config.toml
n_head = 4
positions = "rope"
rope_fraction = 0.75
qk_norm = true
tie_embeddings = false
lr_mult_up = 1.25
beta1 = 0.95
schedule = "wsd"
decay_fraction = 1.0
Each number is 50 + 12 x the weight over its row's rms, rounded and kept within 0 to 99. Layers, rows and columns count from 0. The size before them is the row's rms in percent of the matrix's.

# down: layer 8 MLP down (transposed), 768x192, rms 0.0608, rows 21-56, columns 96-191
# up: layer 8 MLP up, 768x192, rms 0.0608, rows 22-57, columns 96-191
down21 124:40 32 49 56 55 40 66 47 51 57 47 39 41 36 39 47 54 53 50 33 56 56 42 35 53 62 48 48 54 55 60 71 43 50 54 62 44 42 47 42 35 22 49 55 32 41 51 40 60 63 59 45 43 64 32 45 36 35 63 58 44 74 54 61 46 41 67 35 57 47 28 52 63 54 36 54 48 53 71 68 54 56 39 53 50 44 51 60 83 38 21 40 66 70 47 39
up22 041:47 70 62 48 41 59 65 58 68 36 65 42 35 40 77 51 55 46 38 61 70 52 35 35 56 35 61 43 65 54 57 37 54 56 55 57 37 54 62 38 60 44 47 64 38 34 68 47 55 60 60 58 62 53 52 67 53 40 49 52 33 47 30 47 39 48 70 49 55 42 30 40 32 53 50 47 59 65 66 57 40 21 25 67 42 59 42 57 64 64 54 56 60 53 47 43
down22 048:47 50 45 31 28 60 52 42 37 53 37 55 43 71 53 54 41 58 57 53 47 67 79 31 49 36 36 40 39 51 46 69 48 59 33 44 58 51 38 36 48 45 47 52 36 56 30 28 45 66 57 61 55 17 54 48 32 57 39 49 53 51 35 35 29 65 75 40 37 47 65 47 34 61 51 62 59 52 53 35 47 55 56 52 51 42 50 62 48 45 35 43 42 48 42 48
up23 069:62 34 68 43 45 35 62 55 42 61 35 41 63 63 51 27 29 39 58 51 59 65 67 60 59 41 50 47 70 45 64 42 42 30 41 36 55 34 65 52 52 75 58 49 51 39 50 60 61 29 63 26 38 64 64 68 42 45 40 37 69 52 63 42 65 55 62 42 45 71 49 53 45 47 57 48 63 47 32 50 66 46 46 63 68 64 53 64 46 38 34 53 57 39 35 31
down23 065:53 48 39 27 66 53 46 37 46 41 55 53 64 52 48 71 51 55 54 28 54 52 39 57 49 68 40 45 53 64 64 42 44 35 64 42 56 46 49 53 49 33 45 37 63 68 53 37 67 47 62 74 54 57 57 47 42 71 44 41 55 72 41 73 52 36 26 59 36 41 34 61 52 56 40 60 34 46 50 41 59 68 59 51 46 52 52 32 43 43 42 62 64 49 71 54
up24 109:44 63 66 38 51 62 49 32 55 61 53 43 39 46 36 55 52 36 53 64 49 35 31 42 63 37 67 51 50 39 60 59 41 43 56 68 53 77 52 22 34 51 62 47 42 46 41 34 42 70 40 58 48 40 40 70 62 53 40 34 44 44 60 51 62 50 52 43 41 38 46 29 40 58 77 54 58 39 36 67 55 56 64 22 65 68 50 37 51 32 47 57 71 46 49 44
down24 105:58 26 32 49 63 59 68 48 68 46 47 64 52 64 62 55 46 25 42 52 64 63 73 22 67 17 43 50 64 74 60 66 50 44 31 35 65 60 32 28 43 51 51 56 39 64 52 43 55 46 50 33 54 53 50 50 67 48 56 61 46 52 57 47 55 29 61 53 38 70 74 57 64 45 61 33 32 73 50 38 65 48 49 56 50 48 57 40 55 46 42 48 11 28 54 43
up25 117:46 69 54 81 79 57 48 66 33 51 50 52 48 55 58 49 44 44 61 30 52 41 56 41 54 44 60 41 58 50 54 57 52 35 57 54 41 47 32 44 35 43 58 57 31 39 66 59 26 39 34 47 58 35 59 61 75 58 53 43 47 60 32 51 48 52 41 46 41 44 41 33 19 69 30 52 57 50 58 68 72 37 42 38 62 58 50 58 58 15 29 49 24 39 46 34
down25 119:38 42 25 52 27 43 43 53 42 47 55 55 50 53 65 56 44 36 53 37 76 39 46 59 47 43 52 40 57 55 47 50 64 55 54 54 30 50 58 62 45 58 50 53 65 36 76 53 64 58 39 54 65 45 34 61 62 37 72 42 36 73 37 49 65 41 38 43 56 60 40 45 32 22 35 44 43 44 37 39 26 37 44 42 34 78 36 49 44 19 68 50 40 38 52 54
up26 117:64 65 58 52 60 37 56 63 42 79 68 51 58 50 70 47 49 26 77 48 51 42 45 27 32 58 64 55 56 62 57 47 34 47 17 62 47 45 49 59 49 31 35 36 60 66 39 59 59 38 38 42 44 30 39 32 47 53 52 42 51 36 57 49 42 45 59 30 62 61 30 62 49 50 28 52 48 64 59 31 51 46 40 53 33 36 57 38 54 62 53 56 52 54 46 62
down26 122:52 61 46 65 25 54 68 66 57 46 47 53 55 39 18 38 81 41 52 45 53 31 63 68 42 59 51 29 63 48 41 59 70 49 39 58 53 47 39 52 58 52 36 77 38 43 42 57 44 59 69 72 29 49 52 80 51 41 48 50 47 41 69 51 50 67 54 36 51 46 42 51 50 53 45 73 54 46 55 52 43 74 63 38 33 50 54 64 32 40 40 69 45 66 44 56
up27 106:57 78 50 71 61 39 48 46 33 77 60 46 66 49 38 55 44 51 42 53 31 60 58 45 60 36 66 70 43 38 31 57 32 42 49 66 44 62 46 63 59 47 67 54 56 66 56 55 66 58 69 59 30 36 49 47 52 39 38 60 61 52 50 60 40 51 44 49 37 36 41 38 49 28 40 46 57 43 68 51 53 56 57 51 49 72 73 42 42 51 53 25 43 44 58 41
down27 111:46 48 40 62 61 54 62 58 37 39 30 43 36 36 49 60 44 52 28 35 59 42 46 43 57 47 42 59 53 46 43 54 72 59 45 52 50 53 59 63 57 49 35 32 43 59 54 42 33 58 56 36 67 76 50 38 46 48 34 45 47 53 63 45 65 55 34 28 60 54 61 60 51 61 45 28 48 06 59 55 38 35 43 49 59 32 52 73 54 40 54 60 62 43 61 65
up28 040:62 55 53 31 53 49 43 38 62 36 45 43 37 36 65 49 66 40 45 35 46 38 36 43 71 56 54 46 46 53 57 68 56 60 50 56 65 43 39 51 65 53 43 42 42 48 64 48 55 46 42 52 50 54 47 66 45 41 41 39 40 31 61 63 15 40 46 65 76 37 53 40 63 52 48 56 44 42 42 70 38 30 55 56 62 45 72 56 43 43 36 38 60 44 66 54
down28 038:35 40 59 72 41 46 31 48 43 29 42 42 49 60 42 45 73 55 60 50 38 35 37 64 54 47 66 46 46 42 41 63 47 66 54 65 60 67 53 47 51 61 55 58 47 59 26 72 39 58 22 62 65 60 45 59 68 59 40 47 48 65 49 48 52 33 48 64 23 46 58 45 42 53 39 51 39 75 67 36 38 59 36 45 66 61 64 46 45 63 64 40 63 44 18 53
up29 107:33 41 48 46 51 57 42 42 61 43 51 35 15 65 62 56 55 46 51 45 57 61 29 56 45 38 35 52 42 47 42 47 43 56 45 57 34 29 30 46 65 56 42 55 54 44 49 56 55 49 66 41 63 45 52 29 66 47 37 51 58 51 66 51 31 33 43 57 52 49 50 47 42 50 33 56 66 34 50 43 48 21 43 63 36 54 77 53 67 53 57 48 70 53 39 53
down29 114:55 47 67 36 53 47 44 56 39 71 45 57 73 25 47 50 40 54 39 49 44 40 67 59 64 61 64 45 43 56 45 55 42 52 59 40 68 74 48 63 52 40 53 38 44 51 47 53 35 46 29 54 63 47 37 42 56 52 78 49 40 52 53 60 62 65 58 58 62 58 51 55 34 64 69 29 35 56 65 51 51 77 63 20 64 42 39 39 40 56 45 52 52 52 47 53
up30 072:52 47 36 60 46 43 36 53 55 59 57 27 48 55 42 66 28 73 57 60 46 61 41 39 58 38 61 38 50 70 64 53 38 65 58 55 45 46 26 42 49 77 53 59 72 52 53 56 54 57 39 55 53 39 58 47 44 59 41 43 49 65 36 74 51 35 58 46 64 52 44 61 17 38 34 36 68 45 41 70 39 35 50 77 52 46 34 25 71 62 35 59 55 66 53 49
down30 071:40 49 44 40 66 44 64 33 51 73 41 60 50 43 61 52 55 54 41 45 43 56 47 55 55 58 61 69 23 44 39 46 73 71 39 47 59 70 41 45 49 44 56 51 27 26 48 58 54 49 51 72 50 48 41 42 78 58 30 51 55 23 60 45 50 57 48 42 21 56 41 52 56 70 43 59 62 54 59 30 42 39 35 46 37 33 42 46 59 54 32 41 67 40 34 58
up31 092:39 41 41 65 53 52 57 59 40 73 58 52 57 62 50 39 49 62 49 53 36 34 48 50 47 36 37 47 44 60 49 52 51 43 53 48 84 41 62 50 68 52 42 48 32 47 65 60 47 67 47 51 36 53 62 41 62 80 44 53 61 55 70 40 45 77 52 67 25 32 54 57 51 34 42 50 47 37 36 32 29 76 54 60 35 26 60 36 46 52 11 44 61 43 45 44
down31 090:66 58 43 46 50 56 47 58 59 18 46 34 14 68 31 63 55 77 62 45 33 60 33 57 43 68 46 39 48 59 38 21 50 47 40 42 44 56 52 50 40 54 39 32 37 37 59 51 52 38 57 65 43 44 48 56 67 57 51 50 58 49 50 72 54 62 51 38 45 62 47 48 49 49 64 44 39 45 55 47 49 55 34 38 53 62 57 67 33 68 41 37 56 35 40 50
up32 064:43 76 56 57 38 36 52 80 29 47 40 66 61 19 42 53 23 56 41 30 48 54 41 43 41 65 44 45 32 30 60 47 45 50 52 47 71 38 37 65 29 56 48 39 56 45 46 52 57 36 37 47 52 43 61 44 55 52 39 51 49 49 51 39 57 67 46 67 19 76 59 56 54 68 55 45 70 56 51 44 49 46 46 55 65 56 45 36 56 48 48 38 50 44 32 44
down32 064:33 38 59 43 54 23 52 48 45 64 53 45 41 65 66 56 56 51 49 32 67 62 66 46 42 62 45 79 68 64 55 67 60 66 44 46 58 69 66 76 54 43 46 40 40 41 37 56 40 35 46 51 50 36 33 49 43 50 72 43 63 55 42 44 34 54 50 38 44 52 25 59 45 41 40 42 48 64 57 34 39 41 57 38 36 40 76 62 36 57 56 64 57 75 58 62
up33 058:41 51 53 63 63 39 48 24 71 76 62 28 66 59 44 48 45 57 46 42 47 46 48 61 31 58 36 58 57 36 45 47 78 57 39 60 56 44 44 44 41 49 65 35 47 35 59 46 34 50 73 44 47 26 60 47 67 57 32 54 44 50 69 52 55 66 47 19 35 62 71 33 51 57 39 50 55 52 61 73 45 41 49 55 50 43 50 35 66 32 56 47 35 43 48 54
down33 058:27 71 53 33 54 53 57 43 63 52 24 33 61 47 46 43 69 54 60 77 65 57 38 55 57 71 49 67 58 34 57 51 52 42 55 56 66 64 56 38 44 42 65 32 64 37 78 61 55 40 51 50 61 45 60 49 67 63 39 49 26 84 50 56 41 28 38 43 33 53 43 60 39 39 24 54 57 42 56 59 40 43 49 46 61 45 40 45 49 42 57 24 53 49 54 53
up34 101:43 29 58 54 45 36 49 46 53 61 70 79 47 44 63 39 39 66 50 28 69 59 59 55 67 41 51 57 60 53 45 56 49 33 35 45 32 77 56 40 34 35 49 54 60 55 40 54 52 30 59 63 25 31 64 39 59 53 62 64 42 07 42 45 53 47 48 33 38 36 45 48 59 50 32 65 39 52 55 52 68 65 46 33 45 36 42 56 34 57 37 65 31 72 50 45
down34 109:56 43 51 48 34 28 44 47 36 61 50 56 52 41 58 58 70 69 60 48 39 34 58 39 39 39 58 62 48 41 65 49 42 31 48 52 61 42 55 40 49 57 38 40 55 45 48 29 62 59 57 51 36 66 48 55 54 54 70 62 43 38 38 57 35 53 38 43 62 51 46 44 52 39 55 64 65 54 49 70 43 36 47 25 44 53 58 41 71 41 59 58 66 63 48 64
up35 084:59 51 47 56 50 54 63 17 51 29 45 44 34 73 43 38 73 48 48 59 45 53 66 57 78 66 55 67 55 39 47 66 52 64 54 55 43 19 47 49 59 35 23 57 60 49 62 65 82 39 39 22 53 67 47 25 44 42 47 46 61 42 43 65 30 64 56 56 46 58 45 62 33 52 37 52 42 50 49 41 32 43 52 43 61 54 54 31 65 35 51 19 48 40 35 68
down35 083:35 38 62 47 65 61 32 47 27 59 25 34 56 44 37 41 41 54 26 36 42 51 54 48 61 41 54 42 66 47 39 61 57 42 62 45 48 68 68 50 46 52 38 51 38 40 56 58 44 62 50 72 54 67 60 52 50 77 60 49 55 42 52 21 69 60 39 55 51 60 65 42 32 61 61 63 47 68 47 67 43 36 43 42 35 46 37 43 71 42 57 49 36 56 47 46
up36 092:37 41 63 58 49 46 42 51 49 80 48 68 63 36 78 36 53 61 40 36 41 53 65 43 47 37 43 54 49 48 47 31 63 56 56 55 45 69 23 51 35 79 29 30 51 56 63 56 44 41 50 39 48 39 63 64 49 43 39 42 80 47 40 48 59 67 80 55 44 51 43 50 28 57 63 63 50 35 60 59 48 55 49 44 35 55 55 60 47 60 34 40 59 46 54 56
down36 091:73 51 62 65 51 39 39 53 51 44 56 40 43 48 64 51 28 41 71 45 50 32 68 39 53 73 56 63 51 68 50 41 59 63 33 48 50 26 47 59 64 50 61 48 36 39 47 44 36 49 40 37 23 54 37 43 50 60 44 58 45 64 48 62 38 44 30 47 49 47 58 59 52 41 32 81 48 74 47 41 61 58 57 71 54 56 45 33 36 54 64 64 50 42 49 56
up37 052:61 71 32 52 48 37 43 76 61 39 41 51 25 32 57 59 66 42 53 41 40 52 59 48 50 35 38 52 50 35 62 37 38 51 53 57 35 76 50 32 53 51 44 47 45 64 33 45 35 58 44 53 49 54 46 44 54 52 48 73 50 59 61 49 49 33 47 38 39 39 72 53 45 78 69 73 55 84 50 54 53 49 26 47 25 64 57 70 60 41 48 30 60 62 67 55
down37 053:52 40 45 44 58 62 65 49 56 48 43 44 49 54 50 51 42 54 52 51 73 71 55 65 60 43 52 43 75 42 46 39 39 51 38 56 54 50 54 52 48 73 42 36 49 15 40 76 44 44 55 41 56 55 61 44 56 35 46 68 26 49 49 54 71 61 39 36 52 40 54 55 51 69 42 48 34 45 27 12 26 39 51 53 54 48 43 44 52 52 61 50 38 71 52 51
up38 121:43 36 41 45 52 64 36 41 23 52 30 26 36 39 43 56 56 49 38 41 47 71 53 66 61 43 52 46 46 39 29 80 80 60 61 47 44 54 45 41 60 41 48 55 41 64 38 61 50 71 64 44 53 36 45 63 39 51 44 38 65 54 31 52 67 45 75 60 53 59 62 56 65 32 51 52 40 50 47 45 58 35 55 42 38 47 48 38 45 38 43 57 61 59 61 35
down38 126:51 82 50 37 59 48 57 51 61 45 62 62 53 40 55 37 67 63 63 52 62 47 71 37 39 26 38 41 63 18 65 61 37 52 35 29 50 45 50 42 63 53 69 29 33 64 48 44 56 51 32 58 38 54 52 35 40 32 55 52 51 42 42 63 43 28 43 44 41 44 49 59 24 76 46 34 54 40 55 61 50 30 61 55 39 35 48 60 72 36 48 37 37 55 40 41
up39 035:52 40 44 66 42 59 49 49 46 43 60 61 67 39 62 83 42 41 43 45 61 50 57 47 36 43 56 70 13 40 44 35 60 49 66 40 52 43 52 75 57 49 57 47 43 65 58 63 53 36 64 35 60 38 52 38 29 63 39 50 61 55 65 35 26 67 54 41 38 59 30 50 64 48 66 38 44 55 37 24 30 27 52 60 59 39 41 31 64 50 63 57 64 54 49 62
down39 037:66 50 48 39 52 37 65 50 41 53 15 67 60 66 39 53 53 34 40 54 75 21 56 57 39 69 47 38 58 49 53 44 50 39 55 32 49 50 49 41 44 62 42 60 33 56 51 49 65 56 57 32 38 53 47 59 39 52 54 63 45 53 60 55 52 46 57 55 64 44 39 56 25 35 53 63 65 56 72 39 20 55 78 58 66 43 46 56 61 37 43 43 52 56 43 59
up40 026:64 72 55 64 49 40 45 48 37 46 65 62 36 39 38 39 36 31 49 55 44 60 55 38 43 40 44 43 48 63 56 45 47 44 55 30 53 46 56 50 60 49 32 55 23 41 57 59 72 75 61 51 64 36 39 49 53 47 47 31 57 38 34 65 43 81 66 55 40 38 48 46 61 48 66 58 60 42 44 39 45 40 54 49 63 69 60 74 40 62 67 47 39 62 52 43
down40 030:45 50 50 72 53 56 52 50 59 49 62 44 35 50 68 53 67 65 65 70 55 28 15 53 42 55 35 42 58 47 53 45 54 46 54 49 46 46 31 48 69 55 60 51 20 64 32 32 40 41 51 68 65 50 58 64 42 61 49 42 44 27 59 50 55 79 40 58 45 42 38 26 63 71 21 69 73 34 24 43 55 44 55 56 35 46 54 73 57 73 62 31 48 48 43 38
up41 121:44 55 55 66 40 43 44 63 49 56 47 43 59 52 45 61 63 43 48 68 67 74 49 33 37 49 62 41 43 39 43 60 73 33 28 68 35 51 49 50 45 30 83 53 42 67 33 58 59 48 40 58 53 29 64 38 56 61 54 55 51 46 62 36 48 47 40 55 42 45 31 66 41 53 53 63 48 63 39 39 56 51 56 40 59 32 46 45 58 41 54 53 44 53 43 32
down41 114:73 65 51 49 44 43 58 44 40 52 55 44 45 54 40 60 46 21 60 58 43 74 46 56 40 39 38 56 38 49 71 52 49 52 55 56 60 42 75 53 57 48 45 51 31 60 60 51 60 35 54 55 56 50 42 47 24 61 25 41 60 49 61 67 61 34 49 71 47 47 48 45 61 47 45 45 54 44 63 32 66 53 46 60 92 66 57 63 49 53 44 37 37 63 47 40
up42 055:54 31 52 53 67 65 62 28 32 57 61 27 34 38 37 38 43 43 50 42 50 40 55 67 54 56 49 45 59 57 62 38 49 41 54 63 51 55 45 47 60 40 48 30 31 40 57 64 64 47 31 64 54 40 52 75 75 55 63 54 49 46 29 33 41 52 62 63 57 42 38 28 44 63 48 33 56 49 29 64 37 65 49 71 55 56 47 43 48 52 31 51 61 61 49 52
down42 055:56 23 32 61 52 49 58 46 44 35 37 73 50 67 48 54 32 24 52 35 42 63 28 34 49 47 35 47 32 48 56 34 45 59 43 61 61 52 51 54 47 47 56 43 46 46 48 43 61 46 45 31 64 52 27 31 41 57 36 49 49 67 72 49 70 65 41 31 55 36 47 72 48 87 57 68 48 58 35 66 40 71 52 51 40 31 56 50 38 45 54 39 52 65 37 47
up43 119:52 43 41 42 56 71 40 39 31 53 80 56 44 54 40 62 57 43 50 25 56 50 39 57 44 42 56 73 44 54 49 54 42 63 63 52 49 59 59 52 46 48 61 53 53 43 35 41 72 45 38 46 52 46 36 68 47 33 57 34 74 63 33 50 53 43 41 41 60 51 36 47 47 45 44 55 44 69 31 50 36 35 21 30 47 37 43 57 47 29 78 40 47 71 40 60
down43 117:64 59 40 67 57 46 52 45 49 53 23 48 36 56 66 48 54 48 59 91 59 43 50 40 38 74 62 48 32 64 43 33 37 29 48 52 40 54 70 61 43 34 50 35 61 66 58 40 47 76 41 61 42 45 31 36 81 64 40 54 42 56 33 41 55 51 43 52 61 69 59 38 68 54 59 41 51 35 56 39 41 50 64 60 60 36 55 47 55 40 59 52 53 51 36 36
up44 123:59 58 46 34 57 51 69 52 52 37 66 37 45 75 71 45 70 51 49 67 40 73 64 71 56 48 52 35 70 47 25 46 35 55 61 70 30 65 47 51 46 42 39 57 60 53 36 32 59 78 49 33 47 49 40 55 70 52 49 57 40 31 51 52 43 48 47 55 51 55 58 58 63 27 58 43 34 48 60 51 28 42 39 50 28 58 52 41 43 65 59 40 49 54 31 57
down44 123:59 49 56 62 63 51 57 36 17 74 44 45 51 44 72 43 43 64 38 62 47 63 54 38 38 42 74 51 43 43 69 39 64 65 51 56 49 61 64 43 38 63 41 40 61 51 55 68 47 70 40 52 54 58 53 73 35 52 61 54 55 59 68 59 70 65 43 54 41 45 50 24 47 39 66 34 49 43 52 32 28 29 53 57 66 54 51 58 56 49 66 50 24 48 67 37
up45 089:30 43 39 51 49 65 51 59 47 53 58 40 43 45 61 41 42 75 49 47 37 36 53 28 43 53 42 66 66 41 52 48 48 21 31 51 43 42 81 60 63 62 51 55 53 52 52 54 31 58 49 67 37 43 67 28 28 41 36 48 71 56 37 61 60 51 53 53 48 55 27 41 44 65 44 39 44 51 51 63 41 47 61 51 58 30 36 46 51 68 59 40 45 44 44 50
down45 086:49 46 43 55 49 55 49 53 57 43 53 41 42 51 64 48 53 61 41 47 65 41 43 67 45 70 31 43 47 66 45 59 59 71 56 53 42 58 31 34 57 55 59 62 51 52 15 35 69 44 48 65 43 66 35 69 57 46 55 30 50 44 56 47 32 42 63 63 33 61 42 45 60 66 52 41 29 57 64 47 81 48 38 32 30 65 58 39 56 39 62 44 60 52 48 63
up46 105:41 58 30 56 58 40 41 51 35 21 54 46 46 55 44 33 53 53 47 58 71 35 69 33 41 44 64 59 32 36 55 52 48 45 58 61 37 63 34 51 82 47 38 37 74 42 50 48 48 44 72 44 82 30 62 57 40 55 46 44 50 39 49 44 60 68 60 48 55 51 44 65 74 50 42 77 51 39 46 45 62 51 78 54 58 40 49 55 51 27 51 45 50 60 54 72
down46 111:55 54 65 43 51 45 58 46 49 30 36 67 42 39 49 61 52 40 53 53 52 46 61 59 74 51 58 40 41 31 46 55 38 52 44 61 36 39 56 54 49 84 43 63 52 39 46 65 62 53 53 40 42 50 44 68 49 60 59 56 29 49 44 68 52 36 42 72 56 47 48 54 60 65 44 56 34 62 44 42 40 59 52 50 49 64 48 39 29 45 57 55 40 29 47 48
up47 118:60 49 55 62 67 37 33 48 49 46 61 62 64 60 84 49 43 53 37 30 43 52 49 36 30 48 46 50 65 58 47 61 66 55 52 50 46 38 52 50 59 77 74 75 37 52 60 65 69 51 37 59 36 42 53 30 47 52 44 71 55 46 49 36 57 56 58 35 55 73 41 50 58 47 26 48 46 58 33 64 46 42 30 39 42 44 48 56 45 29 62 10 44 59 55 33
down47 124:41 38 59 45 33 54 61 51 76 55 21 30 69 50 41 50 58 32 55 50 61 32 32 81 60 45 56 64 40 57 38 34 40 36 34 63 49 50 41 53 44 50 64 40 39 38 47 55 53 69 65 40 47 58 39 53 24 55 45 54 43 49 68 56 50 58 52 54 55 51 70 16 55 27 28 58 51 39 51 35 41 49 37 40 43 49 57 40 57 48 42 67 73 32 45 47
up48 128:47 46 34 46 58 61 48 41 28 60 70 68 58 55 53 53 52 89 41 50 38 49 67 65 62 48 57 48 34 36 64 51 53 45 32 57 61 44 51 60 45 47 30 74 58 40 43 60 46 54 55 44 56 54 39 54 54 37 62 52 51 43 56 59 57 52 60 55 20 58 63 56 29 49 56 54 37 38 33 57 68 57 61 38 53 44 34 58 41 62 67 52 45 40 81 34
down48 126:46 49 37 57 40 52 46 53 49 56 47 39 53 74 45 57 65 59 63 48 60 44 45 32 49 54 61 35 65 66 25 28 52 59 34 48 65 46 52 42 44 57 47 48 39 57 29 47 47 49 61 66 34 43 52 40 69 58 47 57 26 47 43 39 51 72 63 26 41 73 52 69 32 64 54 34 50 47 38 56 48 52 43 55 54 47 51 62 42 69 53 46 68 53 18 55
up49 073:60 61 54 66 65 41 43 57 50 46 41 65 56 62 59 54 44 48 46 41 45 65 48 42 58 72 40 61 50 31 40 53 63 43 35 42 56 67 49 47 66 53 62 44 46 66 58 45 40 50 37 32 37 41 38 52 31 33 60 75 75 41 57 52 32 48 50 46 56 62 61 79 45 52 59 32 45 45 53 41 78 45 44 25 60 37 46 52 56 69 55 43 61 38 67 54
down49 073:47 33 44 63 42 47 64 41 34 44 43 71 52 52 41 35 35 15 52 54 64 46 56 54 34 47 40 36 59 49 56 41 26 35 57 61 54 51 52 72 70 41 52 59 45 39 76 31 42 54 46 37 74 42 52 46 37 43 45 58 57 50 40 55 31 68 54 66 48 41 50 53 57 50 69 24 56 51 41 50 26 48 44 66 49 63 26 53 52 41 54 55 59 64 34 43
up50 012:25 41 52 59 44 48 60 55 53 57 46 61 59 41 39 59 71 69 53 61 31 65 51 56 39 21 58 60 55 46 53 43 49 59 35 53 45 47 56 38 44 59 49 55 43 67 47 60 26 53 42 66 18 31 80 51 67 80 29 46 51 47 61 46 35 57 39 41 58 46 36 60 42 53 43 75 46 37 44 35 42 45 63 64 72 61 70 51 44 53 61 25 43 39 41 65
down50 018:40 64 31 70 56 60 59 28 40 36 45 54 38 46 66 79 46 37 43 40 38 67 75 48 52 58 65 71 63 45 64 53 48 47 46 48 36 74 50 49 43 40 30 62 35 44 63 49 54 67 41 57 54 57 65 59 40 51 39 43 53 51 39 43 46 52 54 27 37 37 41 51 28 45 58 32 41 61 33 61 40 65 64 36 47 35 43 57 45 60 79 60 23 43 59 48
up51 119:64 50 47 44 73 39 30 29 41 38 43 56 54 53 66 53 55 73 61 56 38 29 63 20 36 45 54 55 65 43 56 59 72 51 57 43 47 33 57 51 39 49 52 57 30 59 74 47 64 35 53 41 51 34 44 52 46 40 54 54 38 39 64 56 50 65 55 50 46 46 41 37 46 63 56 17 52 53 51 67 72 65 61 56 44 32 47 61 54 49 56 27 48 47 68 59
down51 129:50 55 53 54 48 39 49 52 62 41 34 44 33 54 53 46 63 44 63 44 61 52 46 38 61 44 52 25 54 61 39 41 48 58 48 59 37 52 46 54 38 46 66 48 39 44 54 60 59 49 29 50 54 46 54 51 40 60 52 51 63 57 33 62 37 61 40 70 54 45 49 37 44 58 46 52 40 41 50 55 53 38 33 37 32 64 59 45 45 55 34 38 63 40 47 44
up52 080:60 59 35 82 29 44 41 57 37 71 53 65 42 64 47 61 52 42 42 38 63 61 57 48 46 52 22 75 51 34 48 38 80 53 44 48 49 63 36 57 51 49 65 59 42 51 42 56 30 39 53 44 54 58 51 43 51 49 44 50 52 53 60 55 33 53 51 47 48 40 32 58 49 60 40 56 71 60 46 31 38 57 32 54 87 51 55 47 50 30 42 52 52 74 53 36
down52 079:40 64 52 69 58 35 24 56 45 43 29 62 51 40 47 64 53 40 52 43 52 50 44 54 49 67 45 36 32 42 46 74 37 47 51 38 43 34 73 59 49 50 54 38 57 45 65 61 49 62 42 30 61 53 44 68 36 46 40 58 39 73 43 46 72 33 59 41 43 71 69 36 43 39 53 54 53 34 49 59 49 53 60 55 48 54 28 74 47 60 56 46 30 60 67 43
up53 088:51 65 44 71 47 46 58 47 57 66 45 37 48 74 55 52 29 49 29 40 56 38 54 28 42 45 54 42 71 45 45 41 49 70 47 52 27 66 42 34 44 46 61 68 44 37 41 39 48 34 53 71 35 45 52 46 58 58 69 45 43 41 49 67 34 50 72 54 75 91 39 66 71 38 52 64 56 44 58 49 47 46 45 49 58 40 42 40 49 50 56 44 56 44 49 38
down53 084:61 21 69 54 56 63 44 76 66 53 45 63 34 37 59 45 43 59 37 39 46 54 53 35 53 54 36 53 69 24 40 41 63 65 43 48 69 67 49 54 47 33 66 46 46 44 28 36 46 36 45 35 59 59 54 68 46 36 42 50 54 54 54 40 54 45 62 53 42 51 51 57 50 41 43 47 32 50 57 61 44 50 31 51 42 57 70 58 42 67 35 31 21 61 63 45
up54 104:74 45 51 40 36 68 66 51 41 30 60 54 47 49 57 64 50 49 51 52 50 37 27 53 69 46 20 22 32 36 47 52 49 39 54 41 51 67 62 38 49 43 55 63 55 41 65 64 65 49 52 54 57 77 40 62 55 25 61 33 66 37 35 51 61 58 42 54 47 36 18 48 57 38 71 51 37 49 57 49 62 37 37 55 43 37 43 36 36 50 64 66 38 43 58 64
down54 092:52 47 64 39 50 31 66 34 74 72 43 47 47 54 65 66 58 54 45 62 53 44 44 77 52 31 57 51 31 47 58 38 59 62 53 41 45 48 70 41 16 50 65 50 38 69 51 64 33 34 54 46 54 40 70 47 55 34 37 51 58 60 42 62 63 47 28 64 39 33 57 59 58 57 27 39 46 40 39 41 28 40 67 54 60 82 60 63 56 36 24 65 45 39 66 36
up55 011:44 58 57 57 68 54 18 56 51 14 44 54 56 70 54 69 33 55 49 61 39 51 45 57 67 39 43 44 56 50 40 55 63 65 44 35 42 49 58 44 64 43 46 49 47 49 48 58 57 30 58 47 44 50 45 48 47 86 66 67 55 56 44 37 48 62 56 63 50 61 28 34 55 39 33 45 67 46 59 46 57 57 32 59 22 42 32 62 45 44 37 47 43 41 56 49
down55 017:49 71 35 64 44 37 31 34 44 56 36 63 38 62 48 60 32 21 48 51 73 63 46 38 39 47 65 73 72 34 31 45 43 34 62 36 45 55 60 69 69 69 46 38 38 74 25 55 53 38 50 56 68 69 41 45 56 39 51 43 54 60 67 52 30 66 47 42 45 70 43 41 60 41 56 35 69 59 61 65 39 35 58 43 56 56 51 65 50 56 24 37 41 52 62 65
up56 115:57 51 48 56 77 38 39 58 60 53 63 48 23 41 57 53 44 67 50 53 50 46 50 67 40 58 38 43 44 43 42 60 38 50 52 31 48 66 48 59 43 51 37 57 49 53 47 56 45 57 44 62 54 40 58 55 39 62 58 27 62 42 46 39 46 51 39 68 53 60 49 52 40 61 45 27 66 68 55 29 45 63 60 42 52 47 62 38 34 44 53 35 21 70 47 53
down56 114:29 60 51 61 45 31 30 64 43 65 56 49 42 62 43 56 42 28 56 25 38 65 76 22 43 35 18 38 50 54 45 45 64 49 51 65 62 41 87 42 66 41 48 60 45 60 52 57 59 76 52 41 52 51 53 35 49 26 55 61 47 63 38 72 30 41 56 39 56 44 37 64 67 44 66 51 33 24 87 70 49 52 33 45 69 48 33 55 52 44 39 61 54 58 64 64
up57 118:67 50 53 50 43 38 54 46 49 51 28 43 45 37 55 51 53 48 31 46 60 35 46 70 62 25 46 66 25 64 49 58 50 55 44 55 56 55 37 31 34 67 40 61 35 48 45 55 59 36 52 43 61 48 53 65 27 64 55 60 48 53 46 47 40 31 35 67 71 58 40 78 48 45 54 47 54 49 20 58 56 39 24 49 51 57 52 65 42 51 47 64 63 70 54 78